config = dict(
    vocab_size=32000,
    norm_place='pre',
    rope_base=10000.0,
    qk_norm=True,
    attn_scale=0.207,
    init_std_qkv=0.0264,
    optimizer='muon',
    beta1=0.9,
    doc_mask=True,
    dataset='wikipedia_en',
)
Each number is 200 + 40 x the weight over its row's rms, rounded and kept within 0 to 999. Layers, rows and columns count from 0. The size before them is the row's rms in percent of the matrix's.

# layer 6 attention key, 128x320, rms 0.107, rows 0-43, columns 0-159
057,159,141,229,191,204,265,172,230,144,160,152,202,119,305,193,229,157,247,210,227,159,214,206,268,212,218,226,225,223,239,290,277,215,181,268,178,258,150,183,194,145,148,181,227,170,218,242,221,221,216,228,204,243,198,262,170,268,196,196,153,190,251,231,224,233,220,237,202,205,289,192,203,226,161,254,133,251,230,192,206,137,227,261,151,221,133,239,220,279,173,214,195,214,140,180,237,219,205,263,158,223,198,279,156,278,159,137,181,185,189,215,143,145,184,157,262,262,139,113,159,188,215,224,207,224,216,213,243,213,167,226,197,239,282,221,170,225,198,205,234,214,161,143,243,251,201,162,159,144,217,162,186,199,167,125,239,161,185,210,153
082,191,190,227,166,244,187,179,160,185,270,244,185,293,232,247,231,168,137,160,221,177,188,204,175,240,134,168,200,163,253,201,165,203,219,153,230,252,172,187,205,186,223,185,134,167,170,198,162,260,176,91,188,133,229,231,195,219,146,161,204,263,197,127,232,223,210,197,207,181,196,237,243,194,202,150,202,247,231,205,205,367,203,193,231,102,188,171,195,183,137,224,210,290,195,141,225,274,215,168,275,206,192,243,262,194,202,206,232,175,187,183,190,259,217,163,293,192,204,247,175,264,271,157,134,223,191,221,223,188,204,301,179,167,176,159,182,241,149,209,189,154,177,226,137,296,240,197,183,229,211,194,251,195,228,159,183,208,227,180,237
137,161,226,199,286,183,198,140,195,151,210,213,246,231,225,205,182,247,175,231,182,149,205,209,192,80,222,235,184,164,204,176,231,184,206,196,280,188,197,240,154,211,246,214,197,195,176,187,150,215,173,242,248,243,235,157,168,208,237,223,178,208,215,144,213,216,258,243,222,185,191,193,221,131,221,177,204,175,234,133,210,181,188,140,236,194,236,193,196,230,163,212,194,202,193,210,196,202,192,219,190,163,176,177,187,204,248,202,221,285,157,231,136,197,111,248,186,177,193,191,269,173,194,242,244,139,230,165,169,98,220,160,229,152,196,191,209,183,237,165,149,236,173,220,193,151,226,270,213,148,163,173,246,138,200,189,176,152,257,203,155
090,201,209,204,148,183,188,182,222,207,175,166,217,205,265,197,163,198,160,143,240,172,191,214,166,294,242,147,164,240,238,232,193,151,153,186,172,166,253,208,177,172,191,246,233,167,244,205,189,166,198,237,177,236,158,223,202,262,243,218,210,225,139,160,189,150,195,202,192,207,165,150,242,207,186,269,168,230,118,158,222,156,128,193,258,246,228,201,227,169,216,232,224,254,183,291,162,106,243,209,144,254,184,143,267,254,96,140,158,132,216,204,225,209,218,234,206,243,199,204,202,217,136,234,210,258,267,230,257,267,199,245,246,209,265,178,158,178,350,158,225,117,164,115,192,269,188,194,228,238,206,179,202,226,180,221,197,229,188,156,236
092,183,230,163,179,206,175,218,218,234,211,138,236,197,216,226,180,209,140,166,211,232,236,236,199,151,248,144,235,158,192,234,265,202,185,239,185,145,214,204,173,212,163,163,272,194,132,162,174,106,121,236,183,221,111,122,195,195,222,291,208,148,188,170,194,191,209,237,125,210,247,173,199,192,164,177,213,173,199,275,162,210,228,167,190,218,190,246,218,238,277,157,227,173,253,194,237,155,195,227,168,197,185,191,121,202,179,200,207,202,181,206,223,212,189,245,179,189,217,220,255,273,183,205,259,196,180,257,211,258,239,151,244,224,257,198,191,125,152,134,188,189,209,271,185,196,244,146,180,155,181,373,187,180,188,236,176,249,198,232,226
082,219,217,236,141,147,228,203,206,191,164,162,235,113,205,206,157,167,212,208,205,184,179,213,205,141,201,231,238,169,202,200,238,205,183,240,202,221,191,245,186,222,193,153,263,241,210,164,241,108,223,236,182,190,176,190,177,195,226,239,200,119,233,239,231,165,200,176,171,198,178,144,153,195,181,220,194,205,171,228,219,0,223,189,230,257,136,214,190,247,239,170,230,137,224,225,151,159,207,247,172,222,210,201,167,181,220,213,188,223,173,248,241,198,215,235,187,214,178,160,217,198,161,237,300,212,203,248,214,238,167,104,200,226,274,258,206,189,215,172,184,240,254,207,232,219,118,165,235,216,208,215,154,143,164,220,217,183,150,169,146
110,227,224,249,232,148,178,182,196,151,246,186,203,125,281,195,115,202,178,148,197,163,158,199,194,88,202,227,190,214,223,212,183,169,180,244,197,236,203,209,173,271,267,185,229,235,195,165,161,143,180,219,184,183,214,193,215,140,177,233,167,127,189,227,213,203,256,163,194,192,210,191,128,158,275,190,172,220,212,255,226,22,228,210,255,258,165,144,175,202,201,183,240,192,183,225,218,155,137,190,237,208,279,155,179,203,200,133,157,228,171,143,177,110,188,263,209,203,167,116,149,158,171,253,239,222,184,229,171,196,193,75,267,235,223,212,186,259,224,185,170,224,174,127,247,185,110,203,205,164,275,169,176,165,179,198,264,183,194,164,166
091,159,229,134,160,172,193,218,275,244,163,218,187,133,151,177,216,187,241,263,243,264,222,185,292,179,239,109,201,172,173,146,214,168,214,255,221,226,250,216,170,241,178,210,240,163,167,187,212,217,210,172,224,143,253,243,140,244,231,197,156,282,192,204,177,155,237,200,168,162,154,170,213,204,219,207,143,243,208,164,213,186,176,145,229,228,188,218,198,150,149,194,142,241,236,148,162,221,254,231,141,120,236,154,263,131,189,206,229,176,197,194,176,212,197,183,184,233,211,170,211,228,280,331,153,151,219,154,192,184,225,186,140,193,152,225,169,171,116,134,283,243,206,279,124,193,182,194,181,248,273,165,223,184,158,223,176,175,189,290,186
086,187,218,196,188,148,237,224,253,250,223,274,181,207,193,187,185,150,235,209,199,198,167,233,200,178,268,262,270,193,204,249,250,263,195,207,206,152,216,307,199,133,180,173,236,270,309,172,228,235,230,171,204,232,245,178,232,226,227,220,147,110,217,209,162,212,138,143,215,242,188,190,183,200,233,249,188,221,147,260,205,218,224,257,178,128,198,171,247,212,202,212,181,136,160,229,150,197,179,162,211,278,90,157,177,193,245,217,202,251,242,210,222,193,161,161,177,209,248,144,178,231,210,299,138,130,238,242,276,237,178,242,186,174,153,147,205,274,172,234,180,138,218,140,207,154,235,140,223,281,198,181,192,108,220,252,212,183,192,265,177
089,207,262,188,243,248,144,133,231,104,184,167,182,165,164,156,155,166,214,245,199,211,226,219,256,244,259,223,177,195,205,199,199,156,214,238,255,190,154,180,211,212,291,185,160,247,330,188,175,256,254,215,244,179,260,160,227,287,148,193,202,145,217,231,215,220,171,189,236,188,155,64,255,242,240,293,214,157,179,209,201,196,216,206,229,189,202,168,204,275,219,209,189,195,187,205,244,248,232,195,216,142,258,231,176,277,266,196,185,228,192,197,174,246,213,137,198,116,227,179,171,99,203,181,187,213,207,126,177,194,197,237,227,232,198,233,224,191,167,155,230,184,297,98,206,134,207,158,195,156,172,131,198,245,147,192,205,183,213,225,177
097,181,252,276,144,179,168,275,230,177,192,253,209,181,209,121,175,222,169,204,150,187,107,202,194,207,199,167,239,188,177,206,222,137,200,234,228,187,170,168,163,154,170,239,176,185,212,183,200,151,229,248,162,248,205,182,215,235,155,307,262,146,183,201,236,217,171,225,124,240,206,214,208,185,163,216,189,176,204,258,200,348,168,209,281,185,264,230,228,209,335,184,230,241,192,230,259,218,216,168,174,162,157,190,181,179,164,271,199,159,133,191,217,164,225,228,227,202,214,224,199,276,225,226,198,180,162,213,247,178,199,221,207,211,254,146,179,193,219,219,208,191,203,236,178,175,143,197,128,136,134,201,179,224,103,263,276,279,229,213,256
091,190,173,169,168,210,198,267,221,195,193,141,177,156,127,185,228,172,207,172,193,154,176,229,210,221,206,267,253,114,193,238,247,159,117,222,129,247,171,206,262,194,207,216,244,213,206,142,286,213,178,187,166,147,229,202,176,156,209,243,191,192,158,226,188,127,226,222,184,261,219,170,165,230,214,135,175,180,171,172,208,144,183,182,205,114,183,281,318,202,274,206,256,226,214,230,147,167,200,178,207,198,268,185,187,230,197,195,186,176,158,162,128,200,180,230,163,195,177,161,67,180,188,200,227,137,236,242,232,219,248,166,161,188,215,117,205,195,190,221,179,264,176,139,252,226,188,176,217,233,202,186,173,223,252,167,279,198,156,232,182
090,211,218,150,247,171,230,284,268,206,248,180,233,282,100,228,76,247,189,180,136,237,232,184,196,202,117,194,157,224,243,188,177,216,234,210,119,250,198,164,215,202,178,219,232,187,261,185,220,206,276,142,150,234,259,248,204,212,188,187,241,134,228,204,153,200,271,228,258,214,198,149,244,168,164,166,165,200,184,174,132,221,126,244,185,140,127,192,190,244,227,279,166,232,146,219,147,214,245,199,126,143,170,225,129,234,192,172,183,208,282,172,170,240,183,231,186,261,129,177,236,181,114,171,233,228,217,210,185,188,166,221,210,163,230,212,166,223,275,250,186,151,218,239,163,159,188,175,253,234,206,185,152,281,251,213,201,234,152,190,249
091,212,209,184,241,250,229,180,212,252,275,254,227,209,194,148,231,198,194,236,177,276,217,184,170,173,192,181,220,281,193,175,138,254,243,138,156,223,145,243,201,179,223,188,219,171,177,241,228,186,238,202,178,198,192,182,211,135,214,144,276,217,195,221,162,199,203,168,245,165,209,181,304,134,176,190,162,149,136,145,255,215,125,282,214,167,187,178,274,136,215,173,190,203,215,196,187,189,160,230,234,242,212,231,199,248,157,197,250,228,196,188,203,281,181,305,238,249,181,249,240,243,149,159,194,232,188,238,179,263,184,164,184,206,180,229,229,130,148,145,218,246,131,259,187,170,216,166,216,227,246,115,149,200,186,184,166,148,272,215,232
081,205,234,132,223,213,256,235,144,215,125,243,197,213,152,147,198,214,165,176,218,169,228,225,239,215,207,133,185,194,227,199,253,177,164,193,223,180,133,275,181,179,190,256,256,161,173,129,218,181,158,235,208,192,261,104,193,195,260,224,116,289,232,182,197,160,194,187,221,203,235,146,276,208,188,90,220,186,160,229,163,243,159,151,220,171,244,205,204,205,257,243,248,217,218,216,93,174,205,212,160,186,204,176,195,250,211,156,219,159,218,194,252,245,184,197,257,187,185,177,239,141,171,186,241,158,189,249,178,204,212,214,142,179,74,171,165,227,282,213,141,215,220,205,212,213,125,241,257,190,110,220,216,204,189,226,194,182,231,254,133
093,157,191,216,233,232,192,166,235,188,170,190,190,261,219,220,247,190,180,154,189,169,172,185,137,201,174,240,235,182,132,168,194,239,163,122,241,285,196,169,248,188,198,208,185,215,210,225,235,186,241,155,231,160,192,238,250,228,208,180,267,134,250,141,166,223,230,228,170,156,257,228,227,251,187,191,260,210,293,132,147,117,206,173,209,267,267,210,216,220,244,208,165,186,227,191,215,188,265,218,245,205,178,171,179,204,226,145,159,262,228,142,198,234,174,146,183,249,217,242,169,203,259,213,181,151,234,181,207,141,118,251,219,204,288,213,234,182,267,220,188,195,249,228,129,193,169,275,235,187,227,160,187,183,223,115,124,241,228,160,168
090,232,273,208,177,209,247,189,248,228,238,242,260,131,205,195,224,200,221,187,203,186,160,191,215,204,152,171,189,158,194,190,163,248,222,173,146,196,186,224,171,262,227,209,199,221,179,196,191,188,185,182,238,251,271,179,207,226,179,267,197,220,162,217,126,188,194,143,217,277,211,195,222,174,228,174,143,218,220,159,172,153,153,216,156,185,184,242,216,253,241,217,222,158,169,217,261,194,242,196,177,283,179,136,217,155,175,282,184,166,182,172,174,152,190,248,249,245,227,171,272,185,155,266,254,177,192,218,269,226,225,139,195,111,251,232,166,197,159,168,221,186,210,230,162,167,116,203,161,143,128,186,228,183,212,261,184,222,185,161,215
087,174,163,119,245,152,243,202,149,227,215,127,192,191,129,219,141,138,202,219,208,170,187,143,176,247,179,267,180,247,182,178,198,271,248,222,235,232,186,208,239,148,205,182,224,203,184,184,211,209,184,144,199,246,198,188,203,178,205,176,187,197,241,262,150,128,203,165,228,249,230,148,202,237,276,227,237,168,203,199,115,224,181,225,183,204,216,201,240,153,217,266,110,143,214,197,200,174,145,144,246,255,210,171,194,217,183,172,225,203,214,228,239,241,124,114,238,221,291,170,177,178,130,186,252,107,179,241,235,221,252,223,141,184,175,154,197,238,174,282,233,157,269,206,160,223,153,191,200,161,150,206,262,262,209,235,242,225,208,273,169
090,162,196,175,149,198,188,248,188,238,221,236,229,232,124,152,198,151,213,209,184,153,163,132,223,156,191,168,211,148,196,223,245,196,244,198,239,242,224,199,135,207,215,187,150,204,272,239,271,269,219,209,118,215,213,182,222,200,255,181,249,203,276,268,196,196,230,293,164,236,209,257,135,212,166,242,120,157,201,166,286,241,140,160,282,235,214,209,257,138,213,192,227,191,161,209,243,236,192,200,172,312,195,109,148,157,134,256,219,204,211,192,251,230,267,177,162,219,152,240,226,211,159,216,108,192,197,206,206,147,185,172,181,92,228,178,236,215,205,186,157,197,226,128,186,145,190,151,139,198,189,191,240,174,216,206,237,197,156,234,225
093,189,137,146,193,207,182,276,201,197,188,173,191,207,236,190,147,190,246,193,208,235,203,224,134,156,167,280,196,240,190,171,163,233,209,156,205,238,198,222,110,130,242,171,229,219,197,211,217,235,194,191,240,220,170,177,220,192,143,202,244,179,213,173,138,276,238,194,183,173,233,216,201,184,202,145,215,163,136,228,101,266,121,206,184,245,113,176,183,179,151,227,188,260,269,203,178,204,209,213,132,285,156,245,201,228,169,216,189,193,246,273,182,202,216,269,160,179,220,219,255,283,221,177,150,200,148,99,180,224,112,136,224,226,245,171,172,221,185,174,172,210,189,215,248,178,258,181,112,192,188,137,210,236,238,220,212,244,192,248,134
091,236,141,130,232,259,234,236,167,155,191,187,160,239,190,222,162,189,206,204,240,151,216,206,235,210,145,221,155,137,232,253,229,244,158,242,256,206,278,169,190,183,226,273,245,206,205,123,186,166,252,180,158,197,271,199,183,213,132,176,221,208,185,231,249,158,183,184,227,273,189,191,101,176,301,165,192,230,250,219,142,233,134,270,217,123,226,164,111,203,213,165,178,164,226,251,168,219,224,228,176,149,252,190,234,190,117,194,175,204,198,167,222,196,161,188,197,234,164,169,208,178,199,182,164,220,232,224,269,189,186,204,172,205,154,223,147,168,228,211,242,232,214,255,223,147,223,282,212,180,180,217,200,297,284,284,213,167,266,220,195
091,227,252,259,155,211,257,186,205,133,180,212,197,126,262,184,206,215,145,165,209,159,190,160,242,192,308,218,175,174,178,173,232,180,108,221,196,205,208,226,207,189,183,169,162,239,247,205,208,205,251,253,169,191,159,208,186,289,208,198,262,198,200,201,235,173,181,220,171,225,208,225,198,233,170,174,261,243,215,225,241,252,168,250,219,200,159,216,253,160,262,164,220,237,216,127,162,169,198,223,227,221,211,256,209,220,162,178,176,176,177,118,155,193,165,233,260,182,178,170,189,137,199,217,173,177,190,255,198,173,186,218,207,187,177,295,183,230,157,208,213,241,174,129,230,118,158,218,113,225,230,247,181,188,236,125,257,255,199,186,176
089,145,234,143,226,170,222,169,212,149,250,256,153,225,124,158,219,151,120,210,146,243,262,241,245,162,265,227,228,177,155,164,194,174,260,290,238,166,279,218,191,243,171,193,216,216,140,198,199,260,174,166,179,95,224,220,202,206,183,182,195,294,237,84,200,255,269,238,206,178,187,210,180,235,225,162,221,263,161,194,199,203,195,253,220,177,206,165,185,211,174,181,255,132,254,265,256,196,272,223,150,214,198,167,212,139,214,137,232,159,179,276,172,240,206,198,284,168,148,251,193,154,222,211,150,151,260,211,214,190,230,175,165,235,168,162,191,225,227,225,215,232,149,224,117,207,187,221,248,247,153,186,181,256,191,192,175,232,238,299,206
089,221,273,194,191,174,224,209,195,182,196,220,201,206,229,177,211,211,244,235,217,169,235,155,204,210,172,118,234,146,199,169,129,230,179,179,273,215,159,203,227,177,216,200,232,240,220,214,159,223,242,178,228,208,171,201,208,235,226,209,186,168,180,235,253,74,291,227,147,225,159,198,190,201,194,229,213,120,279,94,193,160,265,192,121,215,177,232,148,198,201,179,188,269,218,197,160,195,142,257,201,206,266,220,245,180,161,134,131,199,248,155,212,128,208,223,175,218,207,155,186,143,236,179,206,175,193,179,207,196,249,197,195,252,179,186,271,281,192,235,202,269,231,173,209,157,134,232,145,187,177,173,160,190,176,176,210,158,220,195,197
091,268,222,149,145,186,170,198,227,206,218,179,277,176,188,188,131,219,240,245,191,201,197,201,241,205,214,170,214,240,186,127,238,200,231,238,152,204,222,167,172,292,167,225,156,213,212,228,205,136,164,222,238,168,207,188,290,207,147,213,219,156,225,146,216,151,175,182,242,258,209,130,221,239,243,179,229,143,158,235,148,198,182,271,208,252,235,206,163,214,245,137,136,196,174,204,157,173,168,274,164,153,233,222,140,220,223,149,168,221,204,225,242,171,201,223,289,155,210,240,153,196,188,247,205,143,231,232,202,179,171,217,234,216,303,221,206,248,210,163,242,230,264,232,269,146,224,103,178,188,184,285,193,247,213,135,215,213,177,268,115
090,210,201,173,182,145,211,141,147,181,214,215,178,193,175,236,161,246,119,208,252,188,219,225,160,272,284,156,229,155,140,154,168,196,206,227,234,220,194,253,199,177,207,276,196,180,207,193,212,181,242,262,231,126,252,194,273,179,272,162,258,237,150,233,155,150,224,223,242,224,167,201,187,222,228,304,138,196,200,162,221,170,243,162,238,158,208,158,243,228,145,198,175,230,203,204,154,203,201,156,270,162,166,150,228,221,211,187,193,231,113,203,226,241,200,211,242,182,237,144,232,197,213,199,221,267,165,187,197,117,191,257,123,198,211,171,161,187,137,230,173,181,280,342,258,185,214,239,221,170,176,181,150,95,210,155,176,176,195,209,170
090,236,173,111,215,198,198,211,247,247,215,215,160,204,240,161,206,218,180,244,182,202,223,219,263,164,193,208,221,224,184,316,163,200,206,171,203,229,221,202,317,196,170,231,202,132,204,264,96,155,258,243,190,143,180,189,249,264,225,232,226,167,150,212,190,126,256,195,171,241,184,264,142,198,202,159,123,220,223,186,215,205,182,208,212,182,150,126,198,192,210,175,216,161,222,250,76,151,223,163,205,211,191,178,160,235,209,184,246,165,193,198,187,209,310,212,178,233,175,220,141,252,128,142,196,202,214,216,215,187,197,206,246,257,221,191,192,99,214,241,171,160,200,203,252,230,201,189,215,207,169,126,165,206,268,217,218,146,196,128,228
089,199,167,151,251,126,139,203,188,196,190,207,230,215,218,136,245,190,188,203,205,163,223,201,183,212,163,178,243,218,202,243,158,234,182,214,208,210,191,236,176,155,132,222,148,225,237,195,266,163,112,192,252,190,183,202,185,105,309,177,218,163,249,212,214,205,170,229,189,198,203,228,257,167,222,163,147,266,200,122,240,181,274,226,203,207,213,216,128,207,225,169,161,228,204,232,211,179,166,225,201,228,280,207,238,215,208,175,345,219,189,166,182,226,238,215,120,283,198,202,218,275,203,166,198,254,200,186,261,154,226,199,188,190,219,180,202,230,225,212,177,157,182,131,172,246,183,185,87,215,118,260,192,99,195,207,186,202,275,180,255
087,132,136,235,279,156,199,185,197,195,172,213,223,187,184,249,205,201,229,94,261,174,186,195,181,216,167,164,147,204,212,184,174,147,177,210,299,195,225,131,250,168,228,183,135,152,210,251,187,202,229,167,213,215,216,176,207,256,149,236,238,178,138,246,143,233,291,140,189,194,218,202,197,242,172,202,131,206,179,143,197,253,265,207,144,255,139,238,205,281,215,203,191,220,190,213,118,217,229,218,263,274,210,205,261,238,206,201,207,232,188,190,133,171,192,204,224,219,264,218,174,231,269,212,206,259,244,221,189,160,176,188,171,224,231,125,284,184,238,220,142,202,195,155,166,261,180,123,219,167,204,276,213,178,117,212,109,168,186,169,172
085,136,197,192,252,226,223,214,269,244,242,131,194,150,236,197,191,155,158,173,196,179,220,233,192,237,213,173,282,229,170,192,234,238,175,168,170,181,168,188,218,226,162,186,180,161,202,168,199,206,202,160,229,220,160,201,170,213,283,123,226,207,155,194,191,239,174,185,219,240,210,203,225,185,225,225,256,193,167,224,223,190,172,156,170,238,240,203,206,152,199,218,234,260,136,153,319,205,217,173,216,194,191,244,133,301,202,178,201,182,130,254,270,115,251,197,167,177,273,257,207,254,174,220,191,305,205,241,130,213,271,171,263,202,219,202,161,201,249,176,194,143,235,179,193,163,170,195,180,239,156,194,231,191,210,210,185,226,306,138,232
089,137,198,240,172,202,232,264,221,129,220,129,238,165,218,247,236,147,212,210,290,181,278,230,180,193,253,159,235,239,227,135,189,170,213,249,204,208,117,208,253,154,126,237,213,171,213,191,195,140,257,231,212,178,264,210,225,164,150,210,127,233,200,166,297,179,273,229,153,262,177,212,224,182,164,189,236,214,187,186,213,146,235,264,171,221,205,214,186,181,200,210,147,149,300,197,215,206,244,269,188,191,175,267,199,206,231,191,164,216,167,145,229,165,194,200,172,185,167,132,216,260,217,205,222,219,218,192,242,183,189,157,240,169,250,177,164,163,204,138,212,230,175,201,195,268,233,222,191,247,168,240,212,212,210,260,192,177,199,303,220
093,207,173,252,269,199,274,167,156,143,187,278,176,249,242,209,327,221,104,246,182,124,200,189,184,259,213,210,190,151,155,195,172,220,154,220,242,166,161,230,215,125,148,190,247,200,183,197,225,237,211,240,149,268,213,152,224,213,219,188,199,214,229,160,263,199,211,229,211,226,98,190,190,181,163,224,215,262,238,145,176,260,181,213,241,221,216,219,161,200,209,184,176,146,263,255,182,249,233,229,140,261,218,215,156,186,178,180,178,261,150,261,222,236,179,177,181,188,154,148,235,232,164,171,183,89,246,207,211,143,147,149,177,205,221,185,221,155,183,189,184,170,270,190,193,200,233,250,237,324,236,137,257,275,216,188,181,252,143,211,153
046,255,204,228,169,210,248,184,190,127,195,235,202,216,173,200,135,202,161,259,187,170,223,222,211,201,252,294,231,205,193,282,216,193,224,206,185,219,194,179,245,210,127,193,223,192,156,156,141,221,207,205,164,223,210,102,174,177,217,264,226,212,136,246,172,229,199,230,160,151,178,239,190,173,173,234,185,156,131,178,183,125,192,224,212,213,183,220,177,195,217,199,195,179,189,236,202,209,180,151,182,197,275,206,194,199,185,249,197,145,252,234,244,181,136,237,237,134,222,196,260,201,109,207,173,138,255,288,145,223,162,149,239,272,159,201,203,161,182,195,191,180,215,179,179,108,214,166,177,244,190,288,218,141,173,259,179,170,206,191,270
101,196,202,208,145,145,213,237,208,184,167,273,251,120,270,197,145,194,210,255,165,202,155,178,141,154,155,250,227,234,218,242,189,142,186,191,161,200,221,163,246,189,162,215,253,213,200,161,230,176,250,261,157,226,218,202,220,238,224,201,254,155,220,222,180,217,231,182,156,237,299,153,190,193,227,215,251,182,140,235,175,111,236,209,138,189,170,197,75,235,182,185,225,149,246,222,228,212,198,226,238,182,263,198,102,207,135,214,212,173,191,207,236,183,204,244,215,252,185,173,210,193,186,214,187,149,183,205,156,166,143,188,198,243,235,216,234,203,179,213,193,173,245,160,230,145,123,205,244,188,210,80,165,232,196,192,171,226,242,151,188
115,247,209,208,220,197,163,222,203,217,178,211,238,177,270,187,140,202,200,181,175,245,144,226,131,105,190,237,266,216,178,241,213,144,192,177,218,246,218,182,238,257,267,220,242,252,263,238,215,158,252,273,170,215,239,230,254,195,227,200,265,135,205,215,264,233,271,165,134,205,274,205,208,196,249,156,208,194,206,235,220,142,224,177,261,234,234,163,156,250,213,183,233,219,209,225,207,174,183,209,232,192,227,163,158,179,172,238,168,210,155,158,212,180,175,243,139,236,231,186,108,205,209,200,183,207,118,195,206,160,169,191,218,249,222,252,238,238,145,238,194,220,187,143,200,143,112,227,187,159,257,115,130,175,167,164,190,201,219,172,151
096,173,215,202,213,132,183,208,267,229,233,159,229,195,235,173,196,190,228,189,114,124,167,159,175,176,186,254,241,169,249,235,108,225,177,200,252,218,232,221,240,194,196,231,195,240,71,190,151,225,248,161,208,157,270,149,118,197,230,239,174,106,215,241,217,227,196,195,230,141,196,227,212,220,200,211,120,221,280,245,104,187,118,156,206,163,222,133,278,249,203,171,214,179,175,195,218,189,154,159,235,154,192,240,217,156,173,207,172,217,219,199,224,175,227,216,241,184,191,109,226,170,135,142,198,132,184,122,210,244,212,230,211,181,200,197,161,233,271,235,293,177,234,225,173,191,187,138,139,194,173,148,199,159,192,238,164,203,206,256,243
060,178,232,164,214,210,212,192,189,263,187,235,208,191,160,196,156,261,185,156,180,161,215,227,190,183,218,216,199,201,161,231,203,223,206,184,196,175,199,162,221,234,136,202,257,240,147,158,171,166,157,225,226,277,220,112,145,218,227,248,217,202,170,226,161,205,116,303,193,231,244,145,179,194,218,291,177,176,201,228,163,135,193,197,173,171,231,278,183,160,210,191,131,166,215,179,234,197,177,184,195,234,218,223,160,207,197,234,153,161,279,278,197,209,163,254,159,233,274,240,268,229,173,207,171,217,128,236,70,248,197,121,185,267,234,180,196,93,140,163,211,172,227,269,234,161,222,189,216,195,222,276,216,255,266,185,230,246,206,189,199
064,177,193,204,235,154,164,198,214,150,161,205,182,164,255,190,244,167,160,179,178,244,169,210,174,176,207,230,221,207,245,231,207,163,162,205,178,196,170,141,221,215,182,207,237,151,263,199,185,206,206,276,159,209,155,234,284,191,186,203,239,163,230,215,163,243,283,205,167,173,240,119,171,106,190,129,223,208,144,244,215,169,185,230,184,208,165,213,102,197,141,227,163,207,271,221,326,133,160,228,222,142,258,196,157,238,180,220,182,196,205,191,195,114,172,165,207,230,218,216,169,194,190,241,222,225,168,158,205,194,151,221,168,215,246,191,251,164,236,184,191,177,176,153,187,103,143,188,233,149,208,161,188,207,188,189,197,166,267,129,189
133,210,183,188,124,214,204,217,145,217,188,192,152,179,189,201,219,157,188,164,238,223,180,190,230,280,182,152,202,207,185,238,163,239,192,242,151,250,236,178,211,195,157,170,206,179,229,185,239,192,192,156,167,98,146,245,237,126,155,141,207,185,234,213,187,173,161,210,178,174,162,212,170,246,186,203,179,242,152,256,197,203,214,247,165,248,107,172,182,155,190,183,200,206,277,200,199,220,240,186,206,254,229,247,256,177,159,203,215,141,218,212,284,231,292,135,199,205,201,224,138,224,223,154,178,237,197,204,259,299,192,231,141,189,200,197,194,255,171,246,235,167,203,181,219,262,208,150,203,269,227,215,155,248,209,206,215,195,163,213,264
095,153,204,208,192,129,206,307,229,129,219,223,219,185,242,244,202,210,207,252,237,282,154,149,208,261,214,171,251,229,137,201,171,190,215,187,164,216,155,175,161,218,186,283,204,155,222,203,177,166,268,240,219,207,144,259,234,241,204,184,223,230,168,228,240,242,256,212,187,214,171,164,270,185,196,229,263,161,147,204,237,218,148,238,151,171,181,205,157,143,92,269,173,272,242,170,223,162,182,246,177,191,171,187,169,293,144,205,203,199,159,255,140,198,181,166,173,163,198,239,187,260,183,217,184,180,147,178,175,109,210,229,185,176,255,227,183,121,204,167,217,200,272,201,214,239,224,225,225,179,150,148,152,248,184,235,223,235,193,187,182
092,171,246,226,268,271,159,218,185,228,211,248,179,198,210,146,218,250,227,203,219,242,205,189,199,182,243,141,193,173,230,215,166,167,185,220,245,220,173,155,215,182,217,207,122,273,156,214,176,194,217,168,206,165,167,202,219,234,240,284,220,217,133,211,222,177,229,147,195,219,237,239,211,187,153,229,139,169,247,165,235,193,198,185,182,227,217,135,167,239,272,171,189,249,107,173,238,204,189,193,247,134,197,199,309,162,175,213,244,233,185,177,160,243,227,186,189,214,213,207,170,259,246,214,144,251,127,167,196,201,173,181,170,213,103,188,186,199,186,193,234,267,129,201,208,197,252,187,142,180,222,211,197,150,150,178,176,156,211,172,161
081,203,276,253,245,199,254,158,171,223,202,208,166,162,243,228,218,263,191,231,240,135,201,287,208,242,203,170,199,205,217,182,178,154,200,203,246,213,166,165,183,231,250,159,186,235,207,226,193,129,176,250,224,181,160,206,189,187,174,218,263,187,220,172,157,179,229,169,211,130,94,200,139,231,154,182,279,193,222,205,192,212,151,233,214,224,206,185,132,208,250,173,177,317,190,159,227,179,214,183,192,139,126,201,247,113,248,261,232,187,143,270,241,212,169,274,202,184,273,226,202,233,175,253,196,209,183,246,179,136,183,208,229,152,236,179,245,181,194,229,198,207,141,241,195,198,246,191,225,194,200,237,154,216,235,205,211,107,229,195,160
104,179,198,186,117,165,164,200,158,169,228,227,186,236,281,168,181,206,143,223,154,218,143,209,195,158,280,125,187,184,161,186,200,169,200,198,258,217,242,158,198,210,194,205,148,219,208,246,164,183,204,226,199,189,200,216,191,196,184,236,148,184,177,152,222,223,269,232,213,174,217,252,226,277,226,227,136,176,261,124,266,250,296,199,207,241,134,208,125,292,168,157,167,201,140,151,217,187,197,213,268,174,251,215,231,196,229,228,208,188,205,246,230,159,208,145,230,190,198,191,150,204,296,221,169,235,213,206,133,226,190,255,224,175,194,209,184,196,135,225,103,167,166,171,259,191,209,227,210,178,213,217,171,126,144,168,125,173,201,256,246
096,217,190,251,206,177,90,222,251,208,216,190,212,188,225,171,177,219,231,196,174,195,176,255,135,153,186,156,213,224,224,179,252,181,166,154,201,199,191,222,220,234,275,206,178,211,215,218,186,207,120,215,253,183,277,197,204,189,188,208,217,165,252,171,202,240,196,225,191,186,249,221,306,197,197,132,223,189,158,129,173,253,243,125,224,233,186,197,181,197,259,223,228,180,212,120,252,189,195,181,241,149,217,189,172,183,188,312,163,165,191,278,270,208,249,183,203,120,259,247,177,262,163,137,154,213,88,138,206,224,232,224,207,209,227,203,204,252,182,179,227,170,155,107,185,207,176,182,206,209,264,228,225,219,177,188,227,232,233,166,153